config = dict(
    num_hidden_layers=14,
    hidden_size=96,
    num_attention_heads=3,
    num_key_value_heads=3,
    head_dim=32,
    intermediate_size=384,
    vocab_size=1835,
    hidden_act='gelu',
    norm='layernorm',
    norm_place='pre',
    norm_eps=1e-06,
    positions='rope',
    rope_theta=10000.0,
    rope_fraction=0.25,
    qk_norm=False,
    attn_scale=0.177,
    bias='all',
    tie_word_embeddings=False,
    parallel_block=True,
    init='normal',
    init_std_qkv=0.0389,
    init_std_o=0.0,
    init_std_up=0.0389,
    init_std_down=0.0,
    optimizer='adamw',
    learning_rate=0.00386,
    beta1=0.9,
    beta2=0.99,
    weight_decay=0.075,
    lr_head=0.0137,
    max_grad_norm=1.0,
    warmup_steps=252,
    schedule='wsd',
    decay_fraction=0.875,
    decay_shape='linear',
    final_lr_fraction=0.0,
    batch_tokens=32768,
    max_seq_len=512,
    doc_mask=True,
    train_tokens=156000000,
    max_steps=4761,
    dataset='wikipedia_en',
)
Each number is 200 + 20 x the weight over its row's rms, rounded and kept within 0 to 999. Layers, rows and columns count from 0. The size before them is the row's rms in percent of the matrix's.

# down: layer 4 MLP down (transposed), 384x96, rms 0.0221, rows 175-206, columns 48-95
# up: layer 4 MLP up, 384x96, rms 0.0357, rows 176-207, columns 48-95
down175,019,212,176,191,192,205,226,201,212,239,196,199,182,210,210,170,186,190,159,229,192,220,194,206,197,187,195,193,187,170,205,210,182,177,197,192,184,211,211,160,184,195,223,198,207,182,183,209,166
up176,013,189,202,161,222,185,187,189,194,197,202,158,181,186,206,184,201,207,157,172,191,187,193,181,197,205,186,200,200,234,186,192,191,176,183,199,229,179,200,220,199,176,177,154,188,222,209,211,229
down176,015,181,218,205,185,194,204,184,227,227,162,203,211,235,200,208,171,208,182,207,176,181,203,183,185,178,186,154,197,173,210,206,209,226,199,200,165,198,196,189,198,194,200,197,209,178,202,177,162
up177,019,171,211,184,180,208,198,196,224,200,197,171,182,168,204,201,202,186,190,190,211,196,192,260,207,202,197,190,231,224,187,204,189,206,210,191,204,142,204,246,185,196,170,154,184,208,221,184,214
down177,017,184,232,194,201,197,196,193,226,235,189,220,213,222,203,209,202,205,213,199,194,167,215,158,168,206,190,160,193,181,205,198,216,262,189,196,175,213,189,211,215,215,206,197,207,200,207,192,204
up178,062,235,175,224,209,195,205,202,207,180,225,230,217,123,200,230,196,196,231,206,174,213,200,207,179,201,208,192,186,192,209,227,201,220,229,237,189,195,218,213,166,177,212,236,215,212,180,182,202
down178,025,209,205,149,213,203,196,228,194,200,215,194,181,198,192,217,204,192,169,173,214,177,184,194,205,202,212,215,203,205,196,185,172,200,204,178,201,225,196,191,179,218,196,206,214,183,200,217,202
up179,019,161,241,181,202,207,194,188,164,210,215,252,198,300,218,209,195,170,208,205,190,210,192,183,205,196,212,215,219,213,195,202,210,236,215,186,202,201,183,214,199,182,166,180,193,215,214,175,191
down179,020,217,158,219,200,187,197,212,236,216,189,173,229,202,196,175,215,162,214,232,198,174,201,184,202,217,190,192,195,180,205,174,187,191,195,209,180,210,220,198,195,189,233,197,205,167,191,196,192
up180,016,172,198,179,167,215,193,210,190,180,214,204,203,124,204,190,203,189,245,203,190,183,188,206,202,191,203,191,204,183,182,179,203,210,212,181,208,173,201,168,185,198,193,162,180,194,183,180,177
down180,015,173,195,195,205,189,214,221,191,222,176,195,163,203,228,220,225,216,197,169,214,216,201,203,180,206,198,214,179,187,214,181,184,225,198,174,198,159,204,221,201,176,196,234,220,189,198,240,205
up181,016,169,187,188,221,208,166,208,199,193,187,184,187,270,210,196,207,207,219,177,198,191,204,185,196,200,214,195,174,220,205,177,199,220,192,174,218,181,180,156,192,192,219,165,170,204,166,188,192
down181,017,200,200,201,204,218,218,181,205,248,217,212,178,214,222,188,175,176,181,228,162,212,212,221,193,184,189,161,193,161,196,210,205,200,173,198,191,186,218,199,189,210,181,193,208,171,178,191,204
up182,176,167,197,204,175,206,201,195,189,204,206,252,212,215,192,233,189,208,218,188,174,229,190,227,189,201,188,186,212,172,213,241,188,207,190,191,213,149,208,203,188,183,181,198,198,202,174,208,211
down182,194,213,191,226,212,187,215,219,234,172,217,179,209,194,199,175,199,215,196,229,208,186,218,191,216,190,203,196,219,211,191,184,232,204,209,200,177,219,201,180,210,195,194,216,211,197,199,203,201
up183,018,260,191,217,204,186,210,197,221,191,207,181,206,114,190,199,199,203,168,202,170,195,189,224,208,213,204,185,203,206,209,203,203,158,229,228,191,231,225,213,216,185,200,206,219,208,192,194,222
down183,016,193,193,224,172,201,206,183,182,176,201,209,206,211,181,186,208,211,194,210,218,207,175,159,197,207,195,225,199,193,192,225,179,187,200,202,208,216,200,172,196,192,205,204,197,245,204,197,180
up184,208,202,168,237,198,171,187,196,224,183,218,244,208,186,210,238,201,184,184,190,174,232,183,187,165,193,201,171,202,163,201,222,186,197,234,207,179,179,207,198,176,162,191,245,217,189,181,196,206
down184,226,214,234,217,191,243,189,199,185,191,214,144,195,183,202,207,188,231,216,206,229,169,211,193,237,218,206,218,193,201,189,197,214,206,188,207,230,218,203,193,215,219,172,192,199,206,188,210,197
up185,025,252,190,209,236,202,214,206,194,189,240,248,231,214,205,233,217,178,237,199,161,209,213,191,196,203,216,196,195,204,213,214,216,218,230,235,211,206,213,231,179,192,213,229,213,223,166,182,201
down185,016,200,178,176,211,205,207,220,217,235,189,194,193,205,211,195,197,193,176,218,202,203,189,204,205,190,207,197,194,179,221,207,169,202,211,207,192,229,219,169,190,195,233,209,223,171,190,224,161
up186,022,229,157,218,215,173,202,204,207,183,199,181,202,92,184,195,203,232,212,205,181,197,189,163,183,201,195,195,187,176,198,196,202,172,177,221,198,246,211,163,201,202,218,209,236,194,178,203,202
down186,020,182,222,193,191,192,211,216,165,185,197,181,181,204,206,216,195,232,172,172,220,218,189,238,214,188,213,228,180,193,187,229,195,186,211,196,210,186,187,206,174,190,193,210,193,227,199,207,191
up187,019,226,196,228,229,206,189,207,212,190,224,231,211,269,206,219,194,191,242,198,176,212,214,196,199,205,233,199,172,216,228,205,221,205,231,227,177,261,212,227,218,208,224,231,205,214,192,174,196
down187,017,225,165,193,217,221,222,209,194,194,217,197,205,207,189,157,180,175,168,254,200,188,189,211,222,219,188,187,216,191,167,222,202,164,192,219,219,218,226,148,192,212,209,194,209,207,193,194,209
up188,247,245,177,184,190,233,215,193,186,165,199,186,182,203,220,196,206,208,213,164,215,209,204,182,226,205,214,214,210,168,205,197,217,199,206,205,224,157,198,203,206,190,199,184,213,181,193,154,231
down188,238,183,211,213,205,156,185,200,199,227,177,177,208,197,209,223,232,195,218,224,196,215,191,192,177,201,199,208,196,195,178,198,202,167,192,191,187,214,201,201,180,169,210,218,172,167,185,232,210
up189,016,229,172,192,201,198,200,209,213,176,199,161,211,101,200,206,212,186,179,192,188,181,198,221,199,206,190,183,207,197,200,198,196,182,230,186,204,183,218,175,205,174,205,177,200,214,178,187,213
down189,015,182,230,178,183,207,214,182,187,221,189,221,155,181,214,254,193,216,193,185,196,196,187,189,198,172,218,210,197,173,201,219,172,214,221,200,212,201,196,223,190,191,178,211,188,198,190,224,171
up190,020,195,177,192,194,198,195,185,199,190,218,219,202,82,204,221,194,176,194,212,164,214,173,193,187,199,193,200,234,201,189,204,198,217,193,218,193,193,196,211,194,172,178,187,214,195,209,159,185
down190,018,196,201,217,204,179,201,217,208,218,174,175,233,240,204,162,233,184,210,184,221,180,204,183,185,218,209,184,172,190,215,195,183,203,206,199,175,210,227,200,173,196,254,206,205,208,209,211,193
up191,024,248,191,210,238,210,202,216,190,199,223,230,224,269,207,227,212,206,238,201,179,206,215,184,198,201,230,203,177,210,222,207,223,224,241,220,198,244,212,208,210,202,226,240,215,222,173,189,195
down191,017,192,167,179,209,201,217,199,174,209,209,192,172,188,218,163,179,181,171,234,187,222,189,220,226,191,188,200,203,178,186,196,178,160,188,226,220,197,217,178,187,199,200,195,209,181,181,199,173
up192,016,229,218,174,195,216,227,206,177,166,231,235,233,190,213,215,205,210,223,221,183,198,186,220,194,208,200,183,226,220,185,211,206,228,241,203,230,205,216,248,172,194,164,205,206,211,209,207,212
down192,017,156,202,191,201,183,183,227,241,222,167,208,217,176,213,215,211,173,224,183,208,172,199,173,190,213,188,208,200,187,217,207,196,239,199,191,178,180,198,216,197,197,208,215,226,200,218,193,191
up193,359,202,240,165,215,193,196,195,189,161,213,194,220,230,212,195,202,209,190,194,219,243,201,194,202,217,233,175,187,171,209,232,203,198,195,217,211,220,228,195,192,220,193,203,208,209,211,200,210
down193,358,190,229,177,202,201,217,185,196,186,223,183,201,212,219,222,203,212,214,203,229,191,210,206,203,197,191,198,196,182,217,205,198,185,188,203,208,194,229,176,234,214,217,180,194,172,224,226,202
up194,019,235,209,204,189,194,230,202,196,212,203,206,216,208,207,207,196,248,188,203,206,203,203,204,207,206,171,194,195,196,206,230,204,184,190,220,221,262,223,213,212,225,175,218,213,204,223,234,214
down194,016,182,218,211,189,193,180,186,223,169,184,190,180,209,174,196,199,230,198,201,218,205,195,192,188,208,185,231,223,246,222,204,208,193,216,176,205,168,208,196,246,191,233,202,193,205,195,179,194
up195,013,177,199,230,225,182,201,181,207,215,172,167,189,172,172,173,222,187,199,178,219,198,196,172,198,190,192,187,179,178,192,184,188,132,173,185,187,214,192,173,188,207,217,165,185,193,188,204,223
down195,016,216,192,198,194,218,209,192,166,175,219,184,174,186,195,224,162,241,205,202,202,238,201,227,226,186,204,200,202,197,202,224,204,190,217,205,205,207,181,198,212,180,165,198,193,220,198,208,185
up196,020,210,191,212,217,196,193,200,231,213,192,169,193,175,183,184,198,239,220,197,223,206,209,212,221,203,199,207,185,199,216,189,200,168,189,205,207,249,219,169,202,209,243,203,197,185,205,221,211
down196,018,216,199,209,184,224,207,186,179,175,213,209,171,208,181,206,182,221,175,179,190,225,208,211,189,184,187,206,212,208,170,210,221,174,197,188,218,182,172,177,224,204,153,193,175,229,191,203,218
up197,016,173,178,174,187,206,191,208,235,183,194,142,177,139,181,172,190,229,202,191,202,194,194,213,210,197,204,191,183,182,186,179,185,163,167,188,227,223,198,142,200,204,209,183,162,195,192,216,205
down197,015,193,206,225,189,189,207,189,184,179,187,217,160,205,220,226,196,249,219,191,221,250,217,217,204,213,186,209,199,198,202,217,200,239,199,178,208,159,187,204,203,199,136,199,210,244,202,214,206
up198,016,243,197,220,212,172,210,186,204,206,216,218,205,155,210,195,181,243,209,189,197,209,202,226,199,209,162,181,175,209,214,239,198,169,174,217,206,198,213,235,156,233,168,203,197,199,220,208,201
down198,018,208,222,185,184,196,173,174,226,204,196,211,208,217,157,183,187,189,175,212,190,191,207,184,183,188,202,178,222,223,226,177,210,244,210,179,205,210,196,190,233,196,245,201,199,194,166,172,191
up199,334,220,196,184,238,192,196,227,207,207,230,198,190,195,200,201,210,168,194,176,175,194,204,185,205,199,230,201,205,166,205,211,195,205,225,183,187,224,204,198,190,179,200,220,238,192,213,162,198
down199,314,192,184,207,195,196,213,195,195,216,175,190,165,198,209,248,196,234,183,235,235,182,194,214,184,198,204,217,194,214,234,168,195,191,185,186,217,218,177,204,221,202,222,185,172,214,174,202,231
up200,015,176,207,229,176,199,199,203,200,194,223,232,213,174,209,223,166,193,247,229,197,220,201,215,202,206,218,209,203,206,205,208,205,241,226,233,193,212,212,231,185,206,186,211,205,200,267,157,192
down200,018,212,174,178,199,205,193,238,223,164,195,183,231,190,183,159,217,155,201,198,199,161,197,189,215,233,177,197,198,212,174,170,212,213,203,203,209,210,185,188,193,228,212,180,199,209,212,208,234
up201,245,207,208,199,225,200,234,211,185,168,229,186,188,161,211,187,186,252,194,185,225,169,196,201,193,182,193,216,206,205,195,192,197,216,248,186,223,246,189,186,169,197,226,214,192,255,205,221,193
down201,288,180,174,196,195,197,192,190,213,233,168,202,209,221,210,201,216,174,192,213,182,212,203,192,199,222,205,189,210,191,212,207,201,191,186,205,156,171,206,213,182,199,191,184,180,157,193,162,213
up202,202,235,160,224,215,178,215,214,199,166,218,232,228,185,202,217,187,195,189,191,172,208,187,193,168,205,206,189,194,181,199,234,185,180,224,202,176,226,220,186,151,176,211,237,221,199,191,165,187
down202,205,176,227,202,184,228,186,177,178,216,183,164,170,190,225,210,212,208,208,225,218,186,195,216,226,219,211,214,217,186,206,161,203,223,168,211,227,186,178,200,219,220,176,166,206,226,192,211,225
up203,018,262,177,205,261,200,206,199,221,195,227,213,212,243,201,207,233,200,232,187,164,203,209,191,194,203,221,216,199,210,213,196,217,203,204,221,226,219,208,203,193,186,233,198,204,226,161,188,212
down203,016,205,209,201,206,222,226,200,179,261,209,209,184,219,226,224,174,196,174,206,204,226,205,231,214,158,218,185,197,151,208,217,182,183,208,208,195,215,227,187,185,174,198,220,211,193,175,224,174
up204,015,182,196,184,183,201,173,214,216,170,217,237,196,218,212,226,201,175,191,189,186,199,215,224,208,197,219,191,165,210,216,224,207,242,240,225,185,162,207,224,169,177,222,198,205,211,187,200,175
down204,015,212,194,182,212,171,218,181,206,209,192,220,187,236,196,166,219,208,177,202,168,210,204,210,154,203,174,189,193,196,187,198,188,227,166,204,211,188,204,191,217,205,169,205,235,183,192,182,233
up205,323,213,179,196,197,186,199,182,192,183,185,151,229,198,212,219,211,167,213,206,222,212,228,218,196,195,225,185,242,144,197,211,224,190,192,237,165,197,217,185,193,180,230,210,219,188,188,172,224
down205,290,189,211,193,215,195,179,201,207,244,171,205,162,195,186,210,243,201,177,207,204,168,161,201,193,197,212,200,180,215,194,187,179,176,191,215,226,200,201,240,208,182,212,216,199,179,205,237,206
up206,015,142,181,211,181,198,180,201,200,193,176,177,187,222,191,183,170,199,202,188,194,200,215,186,198,202,220,193,152,189,209,181,193,199,147,200,203,217,176,163,180,197,212,211,157,180,201,187,188
down206,016,222,167,195,206,207,183,184,199,172,230,200,197,197,191,165,183,163,180,232,183,191,192,218,212,211,161,181,206,205,170,199,211,192,179,212,207,195,204,153,189,230,168,164,202,208,207,179,243
up207,014,234,178,183,240,191,198,206,209,198,224,144,200,169,199,188,223,207,179,181,177,180,212,191,190,200,190,202,195,189,203,189,200,173,174,179,236,176,205,156,219,198,226,180,191,217,160,218,217